Weights of a small GPT-style language model, trained from scratch on English Wikipedia.
Architecture: rotary positions, tied embeddings.
Training: a variant of Muon for these matrices, 7711 steps.
Each number is 128 + 32 x the weight over its row's rms, rounded and kept within 0 to 255. Layers, rows and columns count from 0. Numbers have three digits each. The size before them is the row's rms in percent of the matrix's.

# k: layer 4 attention key, 256x256, rms 0.0999, rows 133-145, columns 0-255
# q: layer 4 attention query, 256x256, rms 0.0978, rows 134-145, columns 0-255
k133 129:161119188133118067178089106097126174141081032179128193172153126176167123098155134152184183148073081131108151141078088118113144120140120065184100119168144180147140059128159124077155168104131084152148075083108105136118135133074133150158122146063094085128131092144184101167101106094106119109130112107167129137125132145129124129169167102106078147157083143097106132170083142211069114138098094045084100080064107133121206124146126111171151124171222190145094165113131110115137140139116130145126128088114061135115105146092144146138109151170105131133114146197128138133151120156134117150129139167142120137113172149116115146125088093113160144116196102090082059154114147187161141153125141111129117124146134128186093134151118124149166151080148135123085070109142150144122152136089125
q134 105:139134102107158208106130094114119064099158104138167127144119164075126107122144092081134151130090108081127141101165119120159099130075155102118121154166197110116121109111187077141156111092133144148109087178108130060122117142160137117130075057122155089156054095114107128084087099222171105100173152143107148132176155104185160128090104181175170165094137082099074098144122163096145095047102156125098113062084118128086146218115148144110114105157071195119165074150140141107136134156111137176160150131084137175112073129111162135096188137112144141153165116130149107107137103127136126101078099146148142065114097154126157167208123113136129146157152127104103118121125117156141118132119146117136133100048072098096129104167122104109118111142082122147090095106091128148206182162103100
k134 106:107103107136110148154138130166139058070121152145097108118121082165109146178089108132121090097118124138092130163130150111191092116117124113093160122123054161101132129117164174161169098144184133105183190072182117090171085141115108155114159167151100078145098168118119104133120164102145139155119104156119155060117102112146025171128173096136115120161143192193211115166143098111069105156111147149128123189144127152109168177099112070144141139121131167144121141119203090130113077140195089133120177155110152104137126119121114190049169073139113142152160105140156120097174123120121108124143140121107120098125125134136093116118078108110120180099127038123112076157219139126084170104095063126161119133161170139112099129108121101155156125166089117165183110140119098071134157101158096
q135 099:103102107131133158070148185139123119153114139075108122135105160075166159097093146111139121115162132118122153118109137159146125117135174108133079074158074091149086166120135106082125122097114114132106113185082103116084118086137159161162144152183131078167128191096162105123173150158111198121210213115116149127089075113128108129229174206099147078103168115052131164131097078148122162120103152146196095138158094190095179112147175125157090159104097131166146123152110134117083118184123123133153120144113104136167157138139157100145180142094172090121134136128157110154134149152086117078078151194122148089145122138129089123090158115148120125084135108149154086147154142174155116166148100126103139177122162055063164156138164125064116185180128102076148119092164132096133163184127113
k135 096:141128135144097078167131132156124102119181133157160154141095136191158081142155133072122120204176102130108137162178109133155113109062161175151095075144089145130178136117129130099132115112113085106151138097133127184089102152073148148114089144127164132129084160089086154110079137114183066133091119144141137082141130097128147172125147103155138111129125181114127070105076165131107160149133086123075155078122128104142113095147125106119086098132136120091147152102191149167136074143044097077103119110141144053091074135200125183141121122120101132109123144160171162081144111075105140107099091162124129163108084191156162077142185129121140167072093173113143116151226093134093116141151129194120123098159100105159099154187170185099147166109142172070093142118104105198096144130158085
q136 096:102110125104105125173168129090157115125149138141122116136156113155141107144130094204101120100185140122117162116163179155095123229159093170125106114116087099162128143106151110132167118123167172085120146130072178151164086134097140117163135125146165112162071161142129137146136184151079145111158175190091180166188067137125072212128117100160114128109208155100092159106112106156173178088132117115135108141150074110173089094116130126075132157130118077169154128117140117104119147157126138082076084130189117118121152140133164116121124112128146111175138163151113138086082146059064155108106128133165106145072166084099057074112095168097135140151085167111116126130201150095134085120088120139112084084130061165098076144130082192094150115150093109170099134131058099115168129174114130
k136 114:186148155173151119144108081098100106112124046154097186094147079173130134132096098091183138126092078133134130129103104112089139126151166074164116156150128113131154086116191126110134143157114114153115072080094090141143166142097144148166106124082113131171182127056092108142109115113102161133167152130162145133139155126169131123156183167095124106205125103115171096116123142125083135155125135104103120086110054159071225103133113123171134169146163184142136170092064106117136168121171146077077108105128121134146161185111072175086079097175111106090138165191126096160145101149162183117155140104124158095155127137156153175208104090076166126109122129098087119119066116135133140073087159131137167126132097089150081105111163118174127193163148144088067121126165139105113178111143097
q137 092:113157111092093154164155099120178138132117120127117131116122111189106120107110083201061101145151103130136176100167140114135087150135135143112099166068121140170143154114128120102186157085168183118135150149140144179161113165087112064096153130093151086164050162138155133125154171105108188156092173162114118112124096160133088192153121152184107142123152168100091117135113119168185148135088151128155074122154101135181133078109146097130154147114167185138066131129130108095120134144147104082127158094132122193083199103182144129149110106060124144145088161114087099090120113082053116150103148071160099147101138089159037111126060111112147143127103155124121127114156093116122066135113159093150082121123136168091050141142092164074100172165073136189118105151091132104146138167057123
k137 088:198106140138137111107094114117132105143137099160119167160105123165155116130152148058198155132042121202090145107131144102129125187146090069176127127179147142077126186104154117155142105170107094154154119081114149125063119144105090167154111144077117105116151015134125135143209099132115151122079160148157190121126122119137143146140159088123159100147129172092090062170134134158107111137154126090129130102032144080150179101106100104122102178145151121090117150092118092117126195191121163078099125107108120124101143133093115138144153148161102087098157161107152130179127075132153172143107102062098133094135176123112118170105064069081197178133115146128104181111114153099112130130154187120171097110140137120178101143121141120138152151163134146073120088135158181155123124132083077
q138 091:111113142125084147164166113157117121180110094148085114147105117184071092147131107199069119125142154158166140094183115174096121118134111097114058115126119128166084115115130100135191140144149150115158153146159171143145115111095127128093156122067153083169044144098110137192138116104137181117120167128112130134106089108161136176173125147158100119096153118138099144119158090151164148122121115129114077119092080158112072123124127132120146151171165171154165167182067072123140163192098110111140152188140120170075129115141171098190167135109125157129120152130140096102084106090071155095111133152128114154047147041152056094108090149117140135181078132131083164152113092124140068120063139116093070134114117190103115167111132218122119174139073143146081180099136111150105105183098116
k138 092:121155179211107143103127139147132172118087118160183170155093122082133106187083104114179123170119123146137101091168099103115150161178144098092121116148158152129097132104156092090140163138097137153184076096161106112178143116076086155133135076096129115127075062129140167140139115074134122150123171105123093154127119157094175143136135116113152139151075137113117106078124140163116095131113103096126103142135137071062211109124136125218069125098184144169128155130149119179146149142112111158121114097129145115082141156127116098122092163177148129152105138149144105126160079130144149150122182142091130077146152153083119156120076138065184119169162154163172118096073178120126144089176203089094011136095149138176103124176130128116138176137118199110143081183105180172139117177103117
q139 094:120122153171176122080088132162135127129147161116182120128163184113110141116171187130142092130122116130097084148094114067144134149082116119112137150121160158106108149172171193142088127112116113084067096108086153164142137098130141148106117170153124162054191102120122096151062126175127018126126079128159129132175148124095138100093115115088184112138129114120142116129139192075152104167153161157093176093128113159052156171145124136124095121101111096108086124115133168153100152053133188148086150164053154108115151142138094154055107145195141137112100070150110127136124188139100125155176147156126088094200105143106185208061176123154116116111146118140168089133127175127090140150170094164133141150119116103140143100111149079179126047118143080137174165108113147131144127094144139
k139 097:123082157089108229180108170111144083085195147152099110066133130147134135112163117131105165119143154116095135115139160136124156086120108142100161143091137150105127140096078169091072099155142148137138180136067149108145157132156140083129156177183097133091170188159179167150137125103151104115121081147151098084110111104119125115190104148098138155122151104023082176110121094091083099087104176114143148099159149171196114104040137139040119152130132115095073148166143162085120121080150113166126170112121111155180090105087116081111116112102132126135146121119125133132109124101158072182167118123151095153151096054147124098114162156144092074165142121179093168136192101131159152159131095161156175144126159121097147090138121153201131063157100097140114145088120118134096067110146132
q140 091:123120152091055138174158114130147168074121140147101094138128079119122111119134090140141077105148123132129180122122076126111200141135081172121129133126120146114071127110149115088149174120115162153198135170122113108201176149074153127075119144088126109134104136070132115143101081150111153153118155125114219110090094151155112177141145150135107114107104133092055128169154120144105162077099145109154119136084062138168111121103091147139111170140187147134158177121123115126116159175099097080178125111056132128112153138130095056159076140099130139161078162076123131116135132148105105039104127124154181161124210057121135121142145117139152136155038125053085129132112101186166104127092186133132090100097105194123061155168139157073153155106154140119106120120097124194164116137099105
k140 093:077149133092093127098189161142127162127110130129139084106151123124175137138092160161130105147189156096109165097113088142080129133141106141178168096145162156081141110096120158104103157132141130132167082165148157174146074148127143129110077109108139115132105122193176141132059180129068096045158132101143047135073122122121136142195106180155058119144113113093131140141120146138143125059159072142112104104174143151148124138140131124135169052120141177068154101097148109171201122176156098144140141107185130129093128096164118087159118105117110111136139108087158120116101133169134122130152135194190078154147150138075088134081143149150074100173151054155076137174184101102119120158105108092073111099133082145133166129184067131140107113136116142127144050109106124123086195131087189
q141 118:169128111094076130208139162120152182196093110131108132105085099163137109156102118177122105150097140160084192147107121119121132115143122157158144131118119171136122118091123132087112169131184126185116144143137100117145157184099148128114164153049133108189067129106141127177103111088105175122079196124082136114066136168191081152153096121155057117114144133144069093193115109181107115056163092134109092145116088154153165142104086072136162178149203153111152150156147121097153153148081133133134131090152107134120145093145115093145080140083122117083123151134133126060150106141084130129114091105130135124058186042165105098057105114134146143123103129131114138117169092156120088094120141140110117092122129142091046155175147223132104157158137134135113102129102140181092140177086144
k141 092:123070133134159163096122138072122109125114062110134179122136105067106102128150118110108140101102133162094111193090135160070163102129091131109110189153159094159120121157137111125123135047095123181153122201062087168132119157123164091115142159123117136079185095097172110175134150131121151090141078205077149195171194098103106078126108113117119119121114147075145124102139101125160113115100133100104121175093088187139101138136148069108167158157146147157176119134132154162100084095100110125143095123115120131173098137084135125156110098130126148224144136096165167110167112187113053163098087126104202146065115098166173085161112146094131099114138127132111052124115144138176104175107133122125159147156159161097090143123158135189122161139182085121118113148150155134135046166131067
q142 106:134149083107174101142096129092142128131089127058177139112155160097089130089014099098120115145137121082123070163169122089152125146146108082075096110129074184150104140138128121097144079083100139128164117090120123127109114143159140119139125135125121137153152121167098137155169164144116121190159131080144077095138146149128081113142122173192131157089169158158105087142168151075101115114134050115141120152121131081134096088103132154163150094182139149124119143129103169078167101107153134107063121115108142137090069087151170181114111167124150179099116080139115076122118122183148125155128144069157107191120087127089068098167201088153188127102094096141176068162145126093141130184136123148164093075110171075125091112066144119167089183155113090081130164086139085074117128158171128
k142 101:144063116114129110123130120146133145196098116138127127125091118094092119128097134161130143110049120150063144093173131155150084162121137113117132135108166068175189160122075141116170102079082151148078124159105103183061134145146162177135152222150080132127111125118131144086147115106091104129116181191146190146098115143143193155160154093143125115095165180142108105155124118125137139103133114155146180104137116155137113157150136080155132169126103156140154144102163142169109162103100123090095093111138186115199163109104203101173191158085159195091120135101182182186159162126122091140114139124150087139075138095214145200120150181118070168120101123143099144176089125077182115135090133167108137089126128102117120177152118108100109130182107146087138109176116075103158100168095119
q143 105:124140182142098175163087120093145134155122141176118073149180146094116201135138110096164139086097116116097102099092157049120148176168185129168102124112167119074139147111172148168176081101066127163192124150120159094132146134126112096160177141180091119116168110175107145133113197121097145081150129151154128126149162115128171155188100119143156097079156103143187153138107125117133171106213147155097135163113154136129133096093119192118105123131081111130134222120133163112161108134154111133139048122123123129087136103135128109094102156134119142173206128080130150154104109144154106121136121103173138103141164156181125166162180156095051157137132135159081134152075156096107124114149123184153146110081131070158156086089139114103149128067163110094164090113174139178124115089139029
k143 101:161123127137132110169130122159131097144090116121166077118181173159095138150085154144106106144107126105084115127126132111131107173168128080123127149074158111144169116182141127112111117160105074193138063085145130128083107141147145135062162206088082130127040187152141105068113079200090138077101123110134138198115094110080090139095117056072190071052125172116157207135107135115182142101120088134065163131147147135137110113077161087125097178148107128125148103119073163158140079146109103130139149082142097129096175146107143076125092158136187138113142151173167085096144142156124118118163148143124205069091124154170089102151143067151098121141144118087146097145069124169133121132100156115133172118128138177153099136185156102126133095149132068148104097134124147108103137078134146
q144 105:150150212185189174088134125120149107125136136117073138083139162116052118109126180101059149093108117106165201117150155126068082117094141124127098098150109154126150182174046143070160100116087100146097127135133115102105129180128178100136123156057112124132161139114077121121164111146151131086146139066127129182101157109069155186164080116181060146131189216090154127110185127150148105116098158111158148150122142151115134146130121084179079112137089096119159166144087128117138068134214176166184120135083109129122105112122152172102121122108140088117129109135098094152168094138092092123139158175178115176082106107126072173151161105096190143125106088130129131111103094131106113093177158130131190130151125149101162121126137133108111090131176085141133172130157105157163166131129165
k144 100:143119148185149109128189113081174137134172137134115138203181122193182139106170192143101161199117169174139142150154160113174142166074141146151113129150131121142104158151155119168037134174085118110150173146130114128098099120175132179146129143114128151137143130115124160150164169156066188109148166165110154167163101152116150146145204050132106130116143134054136107104116153175105146106123117090132125170171162180108071143158102129159157170083072171118130109098119085098119105100083178120052117095152142167119109132122155195130126156096157100118143156126164162185188146140161107139091101132076110134062110127127125145086146136062163122123139180131116113119136139127180135065116106132141139124175099073077175109114191117145106146184132106114041139148148130116120146097110097
q145 100:069090135100125159113130157112123130103085095122200058144168202119101097089108131131092109129117188099060207095178113130177149143148104149124116145175113101132187161191182162111180083077085174115095111127076179155111136140152128197111133177162095086090136137171112112166120105110136097200162120134114165133150128077154138127154132146118129105077149150162135145172084133132145078094094088182094135180154180110147105136114134132145132135116094116094133133129136141129083108144133177169074118137125200123100200108144124129148230140134117088174138177172096147149109148136134146125206135086161167178168149110165148142105144099124170145132092128126136172113090137135162199112081164143153122104121153161138125078099146115160136099158147057184135135157111107120084156122153102
k145 106:157168114162172123143098126097179139092129102115101104090130074146098178101141154108117073135102120130116119169134192124065095086118079174121128112098172102177172153129125098102154134118120123157124123176082119136155093085169105092186087111161074106154131179082128113067085144154086106086109118224146116132162101132145148107189157120076101120169201099100058089145120139102149143106123141086087179099132152188154110146113166111117157128135119101161139156129096142138143149122081148171061147106171050106143146129126142101148077132117081162129137142111128121113140084120058136149159105129154130145127152111051122087178118105105119049167137120122075096140156132153189153109149153187176190108149174090116107196147167103136087116169116111189139085132088072104133121122104169